Weights of a small transformer language model: attention sinks, 5305 steps.
Each number is 200 + 20 x the weight over its row's rms, rounded and kept within 0 to 999. Layers, rows and columns count from 0. The size before them is the row's rms in percent of the matrix's.

# layer 10 MLP up, 3840x640, rms 0.0158, rows 3673-3683, columns 576-639
098,207,180,191,151,172,191,182,191,205,157,172,214,233,215,207,203,195,173,257,206,206,206,167,231,204,186,205,222,209,184,201,216,143,216,184,237,198,220,207,196,186,201,196,221,177,180,194,190,205,208,191,193,219,219,222,172,198,183,172,174,199,192,183,192
104,192,226,173,174,195,220,188,188,236,225,190,219,199,204,184,167,248,215,213,229,197,207,207,219,236,190,181,180,221,208,239,227,208,206,207,193,198,168,222,153,198,193,160,210,210,207,174,217,215,184,200,186,167,225,186,191,199,161,186,201,227,204,200,223
090,194,224,203,184,198,185,180,202,195,170,184,212,218,218,226,153,237,197,165,169,196,210,212,183,208,195,196,224,175,214,184,200,194,185,202,169,218,197,219,242,170,196,240,200,205,193,259,193,186,219,158,194,227,219,153,186,164,198,210,230,211,164,191,209
097,220,207,174,200,227,220,188,153,197,169,204,201,205,172,223,179,226,225,207,208,181,219,172,175,183,194,173,185,231,181,193,179,210,176,195,211,220,182,197,195,207,207,197,214,202,181,225,215,203,205,177,195,235,165,230,206,207,199,198,179,199,239,191,192
092,213,222,224,209,236,215,167,209,234,229,174,150,192,192,184,208,220,191,206,170,180,202,161,216,176,221,215,172,204,219,215,201,209,223,194,213,196,203,180,205,165,198,224,198,197,212,201,231,250,167,180,188,170,150,240,196,214,192,190,202,197,218,160,204
099,189,212,204,198,217,230,209,204,200,224,174,219,215,193,190,204,211,182,198,205,193,186,206,196,196,187,173,240,179,206,207,202,204,209,224,222,220,166,201,198,174,195,199,232,182,230,213,205,211,180,234,194,250,171,232,210,221,199,182,205,191,205,213,184
102,209,165,223,209,217,180,179,216,224,188,230,232,212,185,187,176,212,177,196,174,227,182,214,192,158,204,177,179,215,207,176,219,190,201,204,196,229,200,211,200,217,206,199,190,192,192,187,206,208,186,206,204,177,164,183,200,193,201,210,180,185,191,211,221
102,242,180,186,211,167,218,195,175,210,178,200,198,170,183,190,181,209,218,180,240,164,183,199,213,193,207,215,205,217,170,198,183,180,228,205,193,224,184,192,236,211,227,193,145,202,201,187,181,223,239,189,169,199,202,205,170,210,191,206,188,203,200,199,198
106,207,149,191,181,219,170,155,197,204,210,177,232,204,191,189,194,187,209,189,256,160,206,245,191,201,184,169,167,221,168,160,210,173,166,179,213,178,227,199,199,204,174,198,163,185,204,193,175,194,177,173,211,209,187,214,210,240,213,208,168,172,231,201,166
090,195,190,175,200,226,169,240,227,213,192,170,221,191,202,236,204,194,163,213,167,207,176,178,190,195,203,189,224,192,204,195,194,217,209,195,210,191,198,192,219,204,215,174,209,233,178,213,184,203,204,228,211,191,203,219,173,209,226,198,195,199,204,192,235
101,233,192,196,214,211,221,224,198,194,209,212,199,197,214,215,175,190,187,196,218,194,177,177,174,207,201,186,198,225,183,201,177,204,195,177,233,211,232,204,200,228,196,229,189,181,206,216,183,202,183,228,192,214,205,229,206,187,166,247,192,181,192,225,170
# layer 10 MLP down (transposed), 3840x640, rms 0.00783, rows 3673-3683, columns 576-639
095,178,214,200,194,223,190,218,180,187,210,188,163,217,251,205,162,193,208,208,199,231,166,230,191,197,227,168,194,152,222,213,176,220,236,200,189,230,200,210,201,201,235,206,200,214,180,178,209,196,208,221,202,214,165,192,188,187,183,217,197,169,194,166,234
100,165,195,212,219,178,191,185,238,219,180,177,190,186,174,156,186,210,179,203,202,183,171,228,225,221,218,214,193,211,178,216,214,192,230,228,199,203,195,199,165,217,220,186,232,219,162,180,214,235,209,199,198,190,267,193,198,184,192,202,214,208,189,208,224
093,220,191,214,232,189,207,167,212,193,195,190,189,187,238,188,206,160,240,203,213,219,187,171,220,209,207,182,176,162,175,198,189,180,200,191,242,185,195,194,216,178,159,174,221,214,216,187,162,221,191,207,185,158,194,209,179,224,199,218,161,198,206,201,193
099,212,217,211,158,199,147,212,154,196,201,207,199,176,190,227,179,217,174,184,208,194,228,210,166,177,196,193,179,236,201,193,175,191,194,204,202,205,202,198,153,203,189,215,189,212,273,202,182,237,196,225,187,205,224,205,254,219,185,224,201,193,202,191,174
094,196,191,190,188,216,226,208,163,220,210,213,216,214,204,166,230,210,177,235,230,213,230,222,189,233,145,212,233,177,154,192,225,177,202,195,178,203,198,202,185,199,223,192,254,204,177,236,187,203,180,204,191,224,198,207,225,171,167,209,226,208,206,183,211
099,199,197,193,188,197,228,203,192,197,209,192,219,251,215,185,222,222,213,178,252,183,197,174,201,202,217,186,179,227,189,219,191,197,193,222,172,207,184,195,219,174,211,202,196,184,203,213,197,219,208,207,178,222,221,249,206,227,193,200,203,203,191,171,188
097,198,167,200,232,189,229,200,195,178,193,241,171,228,217,215,246,194,211,200,168,225,200,233,178,182,231,218,214,225,169,207,254,232,221,205,191,180,222,199,215,166,224,175,237,226,201,209,193,195,208,216,227,212,171,197,188,215,175,213,188,210,222,186,168
104,196,176,203,180,175,210,190,201,191,197,193,175,187,198,197,197,161,170,202,201,182,194,242,205,177,203,204,169,225,209,229,217,229,222,208,233,186,186,189,178,216,209,173,214,180,194,191,192,223,180,196,211,175,181,181,238,194,211,187,219,228,177,193,209
105,186,211,218,212,245,193,195,176,190,201,242,178,173,164,223,205,213,224,199,167,186,219,199,180,190,197,183,198,186,187,172,197,242,208,175,202,211,257,178,221,188,207,201,203,188,193,224,199,210,201,158,183,224,168,211,205,237,187,198,184,201,229,198,203
095,199,193,197,221,191,176,181,158,177,194,224,217,197,206,156,190,215,227,193,193,216,210,211,199,211,202,214,207,217,233,183,222,204,206,209,217,183,183,191,200,181,208,188,219,160,187,178,198,223,174,203,235,239,180,186,199,167,200,183,227,208,190,182,204
092,204,209,226,199,228,187,204,189,226,157,181,188,183,200,207,238,196,189,210,179,243,188,188,206,219,216,211,204,211,206,191,232,207,181,223,177,183,185,224,172,190,179,194,193,222,209,159,203,188,197,175,176,179,211,219,203,211,214,216,218,185,233,176,193